Weights of a small GPT-style language model, trained from scratch on English Wikipedia: 4 heads of 32.
Each number is 128 + 32 x the weight over its row's rms, rounded and kept within 0 to 255. Layers, rows and columns count from 0. Numbers have three digits each. The size before them is the row's rms in percent of the matrix's.

# layer 4 MLP up, 384x128, rms 0.137, rows 96-121, columns 0-127
103:112170168155186197131133097158103144138148106158095153104127111135167166067152180133125145140122108071110080155157173140189139072135107057110074063157094134095124107143166148124109154147119181131113125108155128121123140102125102161147065088129096117145114191148137144144156066082109097084121127135114157137151143233115093112144114093113108133132091173144154104121142192191081128168112
096:150141086142120134169134120167126132178155082171122167024113095171160121111125118112146149104104136133112170129097161088105088138084149114106134057163070166058158128114155101125133177127062087068127133119136129109108213098107169150146091092146171131099165142120095135105160142097137181150067161104145076158158178117080143152129121109136143145111072100160134144180153097169141164129152
102:051095161149102100152103121193121127136170142170237139091115138124234114132101151164098113188105168107137092118115125095196130142113133118097078099144148119130101125108111130144129124120169139102120124101161124161132119189086139139125180125124115164137141120071153111177119091109139177174158074131145071153188119114087136105125077061128131156121194143146162089120131076119107151143136
106:143074158123158118179073049066190085214148123122159134143124112144158126117158147143128123103135106162141072132080138084173088149144148120161126159149131191105124176090131116094153095127130136173074059132182128179164101115147092168110097119183165175106163133132131132164089139123129118181089113164099100133161167097144098106139136070129097140117125160101139102183099137127117148204130
113:119113107138102163143109151143138094191133161176164125130120094153180119080085223122109106101115166109133150115141165102086176121087126107185140048126107151091110089100167133162097148111128102099129169130110105086118149090070154221145146165114061170128044198145139159136089118116146133117119113157135123123125126156131105128163137126169158173113166111108154122116082155199096129163098
105:095081123141218111110143090128134166115092137096132133174098085123161104089135154132112115125124110069174125184129165133131084125142139165164139135183143093152139117159180073121125090178141109072107105095188122165097134145140140095144171157199113118132125087139168113088104157140117181123077072154096132137156195119123067091103157099157141193088133123102061128103106120154139127162200
100:097090182170183122149081131152202102121132124157107113137169063164130121105176129064077119111105160089213075116139155129178132078114133160152121145130138132131146147150142061140126152148112133144104112129196142161109145079135124172162144121165132115028127136046071118152154093083116099117116119187144092140165090135115147102145141141139103145116120132108151110103058173156149112164145
116:093148136158079149126151154099098060158136121122092115164122077126175170162153176125128114169121154105160133088172101115185121087047128091124145149114124102124182122088106160166088121145107074163186149096141179113174137104082065150161105113097137164115083129138164127141141096107139178116159107131158089106164123150116098130161114027117095110167115145155141087131185118139162074126197
093:152146114054185118139137158132120154076162039114149124126172090131096129157115174139086135136088106179143142119135124117130140156104132127134102131132169139164099109119111067083144084145131111090121142150138144122148200150097115148121159157222112198095126145074084144145095089157119115133109107172091071124117208181024125109166114106128138122122093117116108171094134177163142148146139
095:070162130132120140194135096089217109101125155122201124083153093111107170138151142099149135173064134110156103101081142112152105123123154118101093180210123118088134153162145154151137165172106123152153111128194122132116127136134107176160099097162099117069147156092153168138189163114194092108177120158083122117171138141146118099139075121148109151088160201065131100099127142129106137100101
096:147065103103103151161133113184124143077127094172131119149117118102136127158107139196140141143109123136179135104114147135123136159148055157113136060165109155102163129085109083152161136126148136133123138138177100170131183091129172118111097144118080147106115175151152051152099104122237064152124101174096141109151151180083100129173133103130134127198086133107135088111148056140079179130112
101:102096084107088117126127131120127082162144108104087122119074098165177104121131133164033145124134190085128129104166139106160118129165116071104096061125118176137174183108167147115135153190121134136126120111148117105171172182116019128215106126107094153146089175171153141133169160113165123142125091170145139105179137128131117108152160087138126151124151211107141089138127162114124099146144
099:062156084124100121126130087134155098128184088113126091174142134119148171136115139121097186153147134080137121129120173148107148090137123137125101128164117100133157110148102100100128145122089147110131105103194255179134136145148145064118173098194083148082112166116167128099169088066115165179078124185174122164123143135154097160111128105090073136173120143100144111063139107127092125138114
101:042102153126112156128142111138129129111127115180171193099171122104109165112149165108127145225100122101150141079138161095130140135131160122135067085076096108131113088129149135158138155063101070116178168108191094126101109098160137154149092087118138126102148146129153147079139122112129169129126095104166124209058119138081142135163100159123112140168146191093163109080143156107123048103113
095:080128100150116062094168121114122149149101095152109121137092120178156190126098147139112176190063143140139153121106156086166158109109151118127114111098138137144161106111042151109152145175155136094144137065129182132137155135128171093118069118106158174179145095151120106091203160138146167102127125129136192186069195165086085125145117105101085152178119131162129100073144090084126110106113
101:112141125133164170121110136140114127150131114128144102105086120166176107120120126185094106136153127102126103068145159038108135151110096102115131154117098091115104180099110111132181163140154125075076204119168098152091162157115094180127160160113167163094068165132077150141103118091145188212157134086124072127117170204088135138124133099188133195125132090145104152108114152150186110124113
100:154163054066119128104142084173112135126071043120150134086130128141119076134114115131162141161128148119168143111085190119123080189103144148165039113098205145122120152149165105115178172178138121137130129122134131102147116166150146101131106084158132156135135092126064109170147117102170106198119130082068148139071137130144073142168094147108078155133145125130080106073109093156131140112134
099:123133113077113130110114104147079144143078149219148146154187121163145180103075193124146132154105110116171141100119168078119152153086176137127111080141199164138122151176113121140111130168147128135126069076115107189215160134072118152141094188115110135086115108142150122107144122149072160146132068130105068114157105085090123116124165118093139176120136172111138139142083090090115090161160
097:138153104171130163164113125150096131104145156168124129105078104216169154078133198183137125144156139095144139137133154107080147107142084104153150072143031094059132084106148126113160190128091169116130152135128189123139130106129084158132127117089115136105073161128089150173133148144145146146119078099101182161142171141121114117169093086131092125098126097203081117121089189138145104175102
090:094113153144122174177156143115177118135115071138121121112109075120138130078161115081134121108142120077107131110120145147181170139081135119136089119151145118080162163139152108174135110135068103208113189063162121156126169103140075171190097111199116118119098156065138141133141084071093069122104137115155081115185134149161133142154056080159125138137110110130128145139087171181169132167092
099:109135126161140144111077142188073131130125072148107143110112108133124114086063136164131156121073146160138189095132165141095162100028094151193115114078094117164128160095165089095148096162132063135094114096130155121169154094147091143130151093142127158126149117125154137151118129127088149101148096131082101178113179140158101128182109058175132162108094133191113114117080219139111116162145
094:125150146147142145127131157096072138165134115188149118162197125158245107097098149151120173102083164091149113100090138120126136092055110124133108084109095111141103126138111112134173149100140148101137041124150105135202078093148120117116160189152074118052183127121121156125113108150161139141113105164092104183173148132165112137168161145114101207159120143121084109116108132155159153125137
088:138094118065121166124139070143104122133139119114176111162147140133181133156119130138085155122068116132159147171106111139147093148090143115106024129113171163189110130114117083078111128160130060152169073097122155135153090183122139106171164196121112135081108148138073123164098078188107166159149132156116154122110144132125070117133124094120038110172124152156105169116140131121091133205152
094:135106131093110145144134166130173135146093132140155156196140113128151118086107121106188213126124164146093126108111154111177093083165154090116160047147121114081135155154165080167191087171115106153101095123176106162157132108143047120130123177136133153102113180092103134115155142165154139112141096089109127142102129116096113167148065094135106161122157123099045155132118099173138056084185
096:092090117081092125145109125085112175093101125158107129121111112111113131179162123125192096132076138138125092103141138115083145129098137105079134093159120145143133180141130091130213167115128137087138134069120102110159167095058100197155176140134137196102183135126168100137089156107140199156187128138103115120120169134075119123125143168170169200157105064204165126139088152130131121100138
104:145084152124164102126148078125129117137114100173131141136123130164169117202095118088069102159098111077108158109166126098119121138103133196147032143161125193138106176114156108150149135156103169140141126094123147132090141182117089119141107109208158161078146148105092063085085108134133101178094117111113143126155136105106039129179102147155108174178139153145084117093143111134105096197140
# layer 4 MLP down (transposed), 384x128, rms 0.0933, rows 96-120, columns 0-127
102:088128102149089141110165040116113138122110090117149137121051091163160086098113111162138174092098150084161076166161113134098123156141138096141131094113167082153140088155127143074087186144162163147094115174176167123111111110080137144171122089142178079173164157151107161139176125156133098058106145132141080145108141156158139128161176123137108134134150091197100116119090192147148053133115
099:170124180135122071095113093173101145147139173152121115186145147134169161099090096111133080177138123130069130140132092131139137120152131176107114206147186116184134121140089135074136085110149114212136139091124151130174089102102123092105122161128098136155092069143161118177144157178101068150123096132096197075127119110128135124121104159058121111143157097126147180093102189121073078114100
100:128137114150125104173127122143140104113128103108096197132116108170115120106150136069103136114116066150188138102108138160089166153135135193154176153077173104162070140150136154157131128138156102110095141207142173107092125120138093111144144136122057141139110106110089117039078167109046123155086171131056129175162166110116123117149119116183190118151124173070094119158088154124157149111108
104:078155104147152126128154098134164053112085127141051155105113122049108119183139125132150142089107131133148188152166139073144149131105044144113127120084172152167152139096110072140115140148156140125077125152138127113140127142141119070092104127204150121112147141144117145131134188122188150118151072168146124099116102144122107134136146182130164121184148132116103130094176069048079179191126
114:103189136088124176086145105137092111106036129060153196104171123146065158116066148099168137138071160126074175136132196133143132128060152146156115190088083138141131112127117144134160101145135156115113114144174044122149139150097090147162103155116184154131109101110117141107130124124104196114123144138116126091102139144135133146202127176129122147167138111132126123081116125156194136079090
112:140187158171134090077125148116101114129121069101132136231134084107149095142143077118123144185127089187095124160112170094097115086183134115106145128172129141122165152099130179059164196118098108143069221137152070150145115145139167128079112123122147125158126123078171130059090106119076145140140090120109152147159152118108149128098155133123162138150117071094135129169143138127103080107110
110:185142146080115090116139111120115127088139103126110097113082100188145189148024095099140140133143152130118200172109147135114184153121141180077114074164126169139095115117107073108099099198144107084053113084126145108143146173176140120091147133085165156116148157162099132143091098131142141099137134125125065091144159132138243160126096126107131156147157122117110113119183132131122158129127
112:124142149149088149111107132074077149086118090153123061111113115089104169153103164113111130154122091114154180118139106105158065130082145128189178117012139116115117113174107140111116126167104145172168139118094137093158093135163086151084115120112097197121129133131215175145126102120145118108107176166134092141155140166160057166160084125150118096145131157150134145127131090109216094140154
096:175171101148134159164105107127169119137100119170091115165136071132097135128144157140094104083120195088060149158110108088161103097091103166138055107145068135102142082160085136163089057135124124196134142120150146117167136164184067109122181072130094106191104117135130163112133115138152101141160080096130117106218120156121135163078138123115129144115117075158118151128107125110143144150201
095:150133114113108113107125134174104151126095085100102211148114043137186158173127085193124133133138103157140132160108178151161141124086125166104133093132085129148101111132108054153132165136096146141091126147129057088151112134148094064212059149123151177106148076135094154078122166173153157143135137109173152164105176097153076117137145075127131168117131096152099122161068127165119131135150
090:184107167119130130107145150126122071073067122117126163160179097122176177087115136091128162096143145129186132099064090117136124120094150085110089135086122134135163114138112170108162075137111171130139124145108174059105110153148144147123127087103175150118159140116127173108126104131164173051096160162111171112097108130158194103145143114133118099077137146146194057110220120168102091170144
093:146162080122145064091138135133152164162139098083106072099186104148111099136158096139135191121157146097111140106101084123095125166153123147067084176121084153102134085209104151105157148124124167153132093146076141168086130127143135097176130136138145132160138114184137078139118145142206077165086101155123109083130117109046191112149203127121144133112115109148161127172102091134159104067117
106:134105165082094082120116125179181132183103144117120106091192155187123141138114177178116065118161149119092111117096105150103121130081147153097135151115160129159120177148099117109089105130084115064159101080163168146177130137155151129061112085179198114132128143180214090120121104146094140084143122130085107108116164137121164163088164152197095129184097164086125126128106085117125129086124
094:140137154125118121136156122152166178197138151096092141147119117121118140117149035172156108097126157190118119150140086102109165091042160119122116108112147118110184128128062117142084121112137164117127159119145197163072109110066103135128193107160154120117123135148122125086097214123166075183139117122046130128126162067117149129130123128146091099130079120144093161135098085135189167161153
095:085143155143132115073146144203146079121122157124115143076140135154151149069135144139155116115142145173098104137061077114110170122107147153083131181126156172182104141121175092091154078107106072122172140194179168149122144134073134134150134110140133106079067141164112137120116092118120100171132168083157141183192100179147136099113089114163116125058078148142109147120157156052097113099141
099:097116041108151108157131153143138135131065101119104177144225085134130180092104142106147134135115109144169143205135162140126160135049187168085151132074105135114150099162161138139109146104098113144133145115141125137095142091132147166190101122071143118106163058127061142108098105150114090113134186136109144148066176088143161158147134113125094112121116116093147099180082172143187156128128
101:158072128182115148168144129065140131124118138099126171110076141142114138112150157085127026173099118144070132134165071101104136150153130131185118153185168161151140146147115145106051078137202087091111119164127113130158126153094123107120073118092145104159090133158054146161117162077160091151146126150174100156149122086086105129165135121153168164116150142098169151113079107060142152142117
094:104139140075102085135123141127147128174153133135136134130161104144111156082131082110161145206112166116112132069185143160163102151144136131138121132088097122148100086102087184156136160146088187167125184115145164196143159069096107128115105106131112127144123141106128100131184098106125142136072104075113151199153108159109192179113138169153107038130106136106081083141105150113132035128079
094:153118110124153166104144181155127178184139111208126190089113064144134195165101130103182121104134125088146123165117158129086133119128125102070094150163218099151098116134053149081130079132112174121181151133105133104115091186126097098187108100136141110071124113132189178103149110121061133119102081126150165132088153133104156151136124126163163119076148084132104158138084122097142110131136
093:147155150145107139064112086133074125102114113146141087133123111152167145112095177143101139109131160075147109091154141107095095174089123139128139137174191172131180174170069095117140105121120141073139063140048138150128132195179141133145139130118142169140112139150116130117131148134133107144159054109154114114131149107092175113188122179074153135115168161155150150124075116140128026052171
101:182184155146128093128126115106199129093180138124092138084137097144118126150119123077131165148078096124136144149136140109133115103119072136173126136100105152170170164127149139124164081110113142122115154138135130147116089118077081137216094067109122126110096131143187095043113169197146125093100130105127169075121069128146101153137164157149135110091149107126174091109108129168155241147171
083:170086144106140118138132110131125133097193206170163127177106173126071121170130122092156124147087091095103162148053143129114100073134069137077173144166141083140119094131096118154108137111131137140126164098056193103184101136124075093131099157105081144178134192112152093136151123080152143134151154159084150147110113096099183120164155197145119108113170112145080143147092089116106140175121
091:104115134133117074188084169092110175105086064106111113109119017184155064127148091147122119159193098101129128098162148122126165133192089092113144124139150154143121104143119151151117165126157089131139122131145172059187131146110153123160099165105140087104168137099163085085160175117138126095094070078145116100129079138138155101131144148175109127181159083133183155165163142157130116147094
094:131147129068147133087139105161142107154141128175144075069126110141194078137108165178187131121156143140171124131091115129097134176139048148105070121107130198129109171119113108145053106155110085108139131152161127174159177183104125120136082153088103080155135101097143103166084061115067102120187121101126113168205131144140103131157159112162156120118160179111094125107158104158132130146090
099:101092117152116119112160099197131152130136152108155034173138104119105122084157139125107128134137107126157164142094055061152099126142110104147090116113126129079173129147160085094093194089141095160090120138121126125133130164161153076149094101102152203148110093125126144148158226134090172134122198126150167091143122100079141160141122112063090118176114087111103112194189130144127143139116